config.yaml
n_layer: 16
d_model: 192
n_head: 3
n_kv_head: 1
head_dim: 64
d_mlp: 512
vocab_size: 1204
activation: "swiglu"
norm: "rmsnorm"
norm_place: "pre"
norm_eps: 1e-06
positions: "rope"
rope_base: 10000.0
rope_fraction: 1.0
qk_norm: false
attn_scale: 0.125
bias: "qkv"
tie_embeddings: true
parallel_block: false
init: "normal"
init_std_qkv: 0.0324
init_std_o: 0.0324
init_std_up: 0.0324
init_std_down: 0.0
optimizer: "adamw"
lr: 0.0029
lr_mult_up: 1.0
beta1: 0.9
beta2: 0.99
lr_head: 0.0104
grad_clip: 0.5
warmup_steps: 244
schedule: "wsd"
decay_fraction: 0.812
decay_shape: "linear"
final_lr_fraction: 0.0
batch_tokens: 131072
seq_len: 1024
doc_mask: false
train_tokens: 439800000
steps: 3356
dataset: "wikipedia_en"
Each number is 128 + 24 x the weight over its row's rms, rounded and kept within 0 to 255. Layers, rows and columns count from 0. The size above them is the row's rms in percent of the matrix's.

# layer 13 attention query, 192x192, rms 0.0737, rows 0-63, columns 144-191
size [174 113 132 114 116  96 111 112  94  76 108 113  89 101 100  96 101  77 102 119 147 135 125 108 107  98 106 104 107 107 116 115 110 126 101 107 111 122 111  88 122 111  83 115  96  94 124 107 118  95 115 117  92  79 103 116 124 123 103  96 100 101 109 110]
[[118 129 135  86  86 129 128 152 140 159 154 112 138 100 129 132  78 126 113 149 149 164 130 134 137 125 140 103 160 171 139 117 153 130 127 117 126 146 122 116 123 156 152 103 117 118 122 149]
 [113 115 130 142 135 160 134 155  83 150 164 111 153 142 128 122 116  99 115 151 136 137 137  97 156 128 131 122 124 153 156 108 195 106 124 130 137 198 100 133 133 131 131 130 123 111 128 127]
 [138 155 101 133 131 138  98  87 140  99 117 102 117 130 122 132 132  89 155 100 126 111  99 152 102 107 128 138 122 112 105 119  74 109 106 112 112 125 127 133 109 124 114 118 149 130 154 116]
 [111 127 151  71  80 126 154 145 125 155 115 117 117 104 109 170 101 108 132 132 122 117 136 120 158 105 147 101 143 176 118 106 171 117 145 120 131 157 130 117 131 147 154 129 125 112 127 119]
 [132 160 147 195 155 147 136  92  77 111 117 159 171 135 135 111 152 131 141 132 140  89 168 145  95 108 115 163  97 131 142 127  91 124 138 166 126 112 152 141 125 142 111 136 130 147 140 154]
 [123 121 165 112 139 142 135 161 119 121 126 145 105 133 131 143  96 125 147 120 125 142 165 117 133 113 102 102 115 127 123  99 133 153 119 128 131 146 130 166  97 107 115 131 111 129 152 105]
 [133 128 120 116 117 164 128 135  70 137 141 120  91 140 165  87  65 150 126 156 114  96 119 150 109  95 137  96 132 136 177 113 126  88 142 128 114 174 111 104 129 102 121 146 160 116 124  99]
 [143 117 144 170 136 152 105  77 104 114 121 146 165 151  98  79 144 155 155 130 113 122 112 167 132 150 117 146  84  87 143 143  82 118 114 110 128 118 121 134 117 119 133 118 130 117 142 153]
 [114 115 129 126 117 142 142 107 136  91 110 119 146 142  78  88 113 116 129 156 104 142 100  79 154 106 125 159 123 129 118 126 105 167  93 160 118 131 139 153 129  85 113 140 123 117 158 105]
 [ 90 168 130 133 122 167  78 128 143 113 100 110 128 105 137 150 143 151  82  87 135 130 125 125 139 110 148  68 141 138 120 147 138 108 126 114 117 103 152  89 136 121 114 130 145 102 150 146]
 [124 126 116 146 129 150 133 109 120  80 113 136 136 135 117 140 132 117 113 143 128 114 126 164 131 132 136 111  81  90 150 122  88 127 118 143 126 100 129 163 104  60 102 149 113 166 133  89]
 [107 133 116  93 113 155 125 186 125 140 163 123 103  86 131 117 103  95 125 110 147 117 133 152 139 129 110 114 150 159 185 136 141  99 140 152 135 161  94 141  72 162 148 127 109 111 114 124]
 [106 106 131 127 177 127 128 166 134 108 114  98 149 139 110 168 158  85  84  82 112 129 151 148 105 161 127 118 123 120 114 127 132 143 130 117 158 111 176 144 117 113 135 101 108 118 158 112]
 [110  97 108  88 112  91 178 150 131 109 174 115 131 116 156 134 115 118 136 116 165 137 136 174 158 162 171 151 143 136 124 120 117 126 173 105 161  89 120 125 121 150 153 104  91 117 129 125]
 [152  88 134 151 177  92 141  97 134 163 129 140 156 151 112 119 136 109 107 143 149 132 140 131 118 144 112 142 123 106 130 115  93 124 168 183 121 155 123 140 149 154 137 140 152 156 121 129]
 [ 95 127 104 172 157 130 170 103 120  82  82 123 148 126 128  98 139 109 127 133 176 120 131 118  74 120 102 147  94 119 131  79 108 114 123 132  85 130 128 143 110 122 174 121 143 100 110 149]
 [141 151 154 132 143 106 106 134 131 163 126 135 158 113 103 168 136  89 157 137 142 124 109 137 180 136 154  96 119 128 126 129  93 128 152  75 156  73 113 107 185 112  95 136 108 137 140 127]
 [ 91 119 182 106 142 118 139 104 158 147 105 104 125 150  95 131 142  75 165 117 144 118  91 130 132 162 132 166 138 110 136 135 127 135 131 131 170 107 144 111 165  93 127 154 123 107 145 130]
 [130 145 106 145 124 133 146 179 123 148 154 113 131 116 141 133 115  93 119 147 151 116 162 122 135 132 133 110 126 179  96 147 131 122  91 146 131 147 140 116  72 143 136 116  77 145 140 121]
 [ 79  93  87 114 111 127 124 143 109 167 109 117 143 135 121 147 139 111  96 119 126 156 159  88 129 107 105 100 159 171 109 131 152 116 172 169 107 145 119 104 123 136 125 127 127 113 106  92]
 [107 144 124 167 150 137 144 127 136 103  81 108 124 148 140 109 157 125 142  92 106  86  98 166 109 125 131 129 109  76 124 120  93 133 158 103 111 111 169 131 150  59 129 131 152 107 156 120]
 [119 125 138 112  89 151 185 129  93 135 119 151  98 136  98 149 129 106 124 137 136 113 129 150 161 158 145 156 152 140 147 119  96 146 109  99 114 173 102  79  97 161 152 146  80 118 121 117]
 [138 158 152 124 126 132 110 108 140 126 138 133 177 140 117 121 156 129 112 102 160 129 119  97 114 162 139 124 110 142 115 112 106 103  88 140 157 102 156 160  84 133 111 151 175 109 167 114]
 [140  84 132 122 160 111  89 142 113 137 146  95 103 122 126 194 124 122 141 160 102 136 112 113  91 142 102 149 143 116 146 136 160 155 156 135 137 125 120 173 134 151 115 113 116 147 109 129]
 [119 151 125 143 149 136 106 118 132 109 140 140 105 148 151 111 124  79 181 145  84 112 111 138 110 140 120 121 133 133 154  99 171 130 157 119 118 130 108  60 158 124 152 129 116 152 115 138]
 [108 129  92  89 162  86 134 121 146  96 159  80  94 134  75 129 151 137 152 130 107  78 142 149 148  83  64 144 137 100 113 102 118 131 116 130 103 132 115 165 151 124 111  91 166 147 113  86]
 [117 110 138 121 114 130  87 136 102 175 135 122 137  95 112 134  81 119 140 135 155 142 138 147 120 127 109 114 146 117 127 119 128 125 124 110 132 132 146 152 122 121 135 145  84  94 144 132]
 [154  80  99 144 159 134 101 136 125 132 103 120 122 154 102 183 149 134 142 131 131 147 127 133 116 106 142 147 113  65 106 115 159 166 125 112 177 162 122 126 128 133 113  94 143 141  87 144]
 [146 106 108 122 147  96  95 126 118 151 177 105 131 160 138 111 174 142 166 120 103 126 122 102 152 118 133 123  82 171 117 143 128 119 138 112 136  99 120 126 153 110 134 146 164 111 137 125]
 [135 152 151 139 132 133 136 136 106 115 121 100 142 125 166 118 140 101 121 101 147 120 133 128 117 151 172 100 119 167 145 137 123 144 182 128 118 104 144 130 107 170 150 133 109 124 131 144]
 [111  86 142 139 114 147 204 103  93  92 144 112 146 144 107 111 131 119 151 128 141 141 136 147  90  98 121 160 115 133 159 113 104  76 156  90 146  97  96 163 119 139 142 115 126 137  97 133]
 [123 133 136 187 155 138 174 167 148 144 151 167 131 121 130 119 106 122 119 140 115 147 134 156 126 151 162 145  95 110 112 145 189 145 118 202 155 187 132 139 132 141  84 115 146 182 125  96]
 [150 149 110 104  86 120 153  83 151 154 134 136  93 102 127 155 133 124 132  85 149 106 122 156 100 138 119  88 188 170 111 117  96 140 110 118 130 111 131  92 120 144 116 121 118 121 137 127]
 [120 143 136  97 100 126 159 137 130 156 163 132 126 103  89 144 103 132 119 135 127 155  99 125 119 133 138  99 170 142  89 106 137 130 135 127 112 142 106  85 158 133 155 153 133  98 137 146]
 [160 110  97 172 115 158 128 120 118 141 123 145 123 148 150  91 128  99 147 157 146 127 136 103 155  95 118 157  93 127 156 135  93 110 141  95 131 122 128 159 117 148 133 120 142 149 141 121]
 [ 91 162 109 116 130 136 117 130 150  86 116 125 125 130 106 134 133 139  96 134 110 133 129 141 104  93 163 101 124 135 153 110  79 144 138 179  77 114 131  87 156 107 140  97 134 121  91 133]
 [144 137 162 130 123 130 158 155 151 120 134 108 108 144 136 142 110 126 106 143 142 121 181 123 154 133  93 145 152  99 141 143 123 157 158 149 164 156 119 133 134 108 134 116 120 129  82  83]
 [106 122 118  77  88 144 129 122 177 122 116 116 117 131 156 108  95 153  73 124 113 150 124 153 145 119 159 102 125 127 138 120 128 146 159 138 166 134 135 108 142 107 127 114 121 100 112 133]
 [ 75  90  92 106 171 147 117 130 121 137 147 136 173 100 124 112 119 123 155  98  97  99 123 114 121 118 129 139 141 108  94 109 142 161 120 124  66 126 165 148 140 107 147 130 113 145 105 118]
 [135 115 127 137 120 105 143 176 108 141 169 116 110 121 109 120  98  94 128 160 132 133 110 119 124 121 123 101 154 139 100 107 156 169 134 120  80 149 123 138  99 123 118 127 128  97 109 119]
 [172 100 132 116 112 153 128 168 132 138 138 154 103 131 170 161  98 131 135 149 164 106 156 115 127 120 134 128 152 151 132 111 149 162 166 158 131 150 114 118 126 144 109 136 110 118 104 119]
 [ 82 165 122 171 136 155 110 109 109  73 100 143 142 144 163 103 151 137 133 150 113 128 116 135 102 123 141 160  97 101 136 165 109 135 145 142 122 121 177 108 119 143 157 128 122 135 155 160]
 [187  99 162 109 120 116 135 118 133 162  84 137 145 135  92 153 128 177 111 138 164 100 123  87 151 128 100 129 128 146 135 129 121 149 163 107 115 101 115 129 121 143  97  95 102 142 111 194]
 [136  92 129 130 133 119 122 109 144 109 126 115 140  71 115 117  98 120 128 123 124 146 156 129 116 172 147 110 137 141 151 136 112 147 163 117 158 129 133 137 137 120 131 115 114  95 126 116]
 [185 106 110  98 124 145 126 144 137 167 149 123 125 143 123 129 113 143 151 154 117 119 138 104 113 127 110 150 147 152 146 117 166 145 141 161 170 146  91 134 110 114 105 115 155 124 103 109]
 [ 97 169 108 206 121 127 106 127 143  67 120 139 171 139 142 110 152 133 104 117 126 123 140 134 160 144 164 124 111  93 154  92 106 156 156 118 128  87 146  98 154 121 108 109 139 104 122  98]
 [155  87  98  98  97 106 139 181 178 148 119  93 129 121 150 158  87 185 122 177 156 149 128 160 156 127 140 109 156 151 130 141 137 159 121 150 123 137 125 128 128 150 126  98 118 126 106 130]
 [134 141 111  91 114 156 131 162 116 116 116 135 121 116 155 143  85 157 152 138 100 121 162 137 132 127 123 102 163 163 141 146 152 149 153 146 111 145 123 129 136 127 123  97 106 106 120 103]
 [116 165 130  99  97 184 150 164 111 144 152  94 101 149 115 167 139 150 136 157 125 125 124 132 130 113 126  97 107 147 128 125 104 135 118 169 142 113 125 121 140 151 122 155 107 128 119 110]
 [157 116 109  82  77 114 143 124 146 120 135 106 106  96 113 113  80 113 137 164 127 139 147 129 139 135 111 118 165 157 126 155 148 163 125 106 122 128  86 132 154 163 155  85 139 102 112 141]
 [135  96 140 135 117 129 135  97  97 140 124 170 156 128  90 153 162 103 124 136 161 114  94  93 115 137 157 124 149 147 103 135  46 106 128 113 117 121 139 145 110 101 124 158 118 134 169 145]
 [109 156 120 135 138 149 116 137 115  99 140 113  80 114 138 154 109  72 135  78 116 100 137 158 123 123  95 141 128 112 162 134  91 101  99 158  96 135 135 118  90 179 113 118 135 128 148 146]
 [139 112 126  92 148 141  99 190 132 143 108  83 142 139 148  93 153 139 121 100  91 117 139 110 143 133 114 126 115 125 109 180 104 120 108 142 106 133 126 107  85 122 123 141 108 107 118 163]
 [106 114 135 133 145 169  74 171 118 122 162 123 157 156 162 152 139 169 102 124  99 174 154 115 137 138 129 132 118 173 141 187 159 169 105  94  98 124 115  97 120 165 106 114  70 140  97 108]
 [139 134 120 138 121 134 143 152 173  95 143 100 194 179 164  98 123 171 111 145 114  79 107 142 139 142 176  77 152 152 148 166 133 143 123 155 123 118 122  94 169 147 105 156 172 128 150 135]
 [113 115  98 112  99  95 124 146 107  92 159  99 117 129 102 127 113 127 105 142 156 181 125 150 132 127 140 122 151  99 139 139 138 125 112 133 129 138 138 116 100 159 108 149 153 129 161 120]
 [162 157  81 150 100 132 113 120 150 155 148 113 130 143 143 116 162 123 147 160 124 134 134 112 131 100 119 137 120 135 144 114 119  83 132 107 135 110 103 160 118 134 111 146 121 144 138  90]
 [118  94 110 137 137 129 165 134 111 163 150 129 158 117 101 117 117 128 131 172 174 128 114 123 110 104 171 101 101 126 141 138  99 116 103 151 127  96 135 173 102 147  96 125 128 117 122 120]
 [101 157 124 162 133 141 110 104 139 122 116 167 132 137 156 132 114 164 127 108 120 123  81 146 121  70 144 108 126 148  92 138 121 118 160 108 112 113 120 144 109  98 107 134 145 123 158 155]
 [ 93 113 109 142 151 129  74  63 115 147 121 178 127  91 116 122 137 133  97 137 121 122 116 113  93 132 119 187 133 125  88 106 109  90 141 101 128 142 121 148 103 124 131 135 153  84 174 128]
 [121 143 125 155 111 140 142 136 146 131 118 138 145 106 132 112  80 161 131 139  81 129 160  84 158 139 158 119 123  85 159 135  85 104 104 141 139 124 115 111 137  93 151 156 179 120 137 135]
 [ 84 150 142 134 122 132 117 133  80  88 122 136 143  92  62 149 130 149 132 175 101 135 119 119 141 141 114 117 116  99 131 125  96 142 162 132 102 126  90  98 126  93 108 174 144 144 131 116]
 [121 148 178 143 157 165 147 103 113 132 133 142 126  70 123 135 130 114 123 144 192 128 103 103 100 133 136 128 125 107 124 127 101 112 140 124 135 156 128 163 121 131 111 128 145 120 131 136]
 [101  81 113 121 131  97 194 125 123 115 111 139 122 157  70 127 134 118  94 114  95 129 148 101 118 102 121 129 143 114 167 123 126 114 119 170 144 165 103 152 101 141 115 101 123 120  85 123]]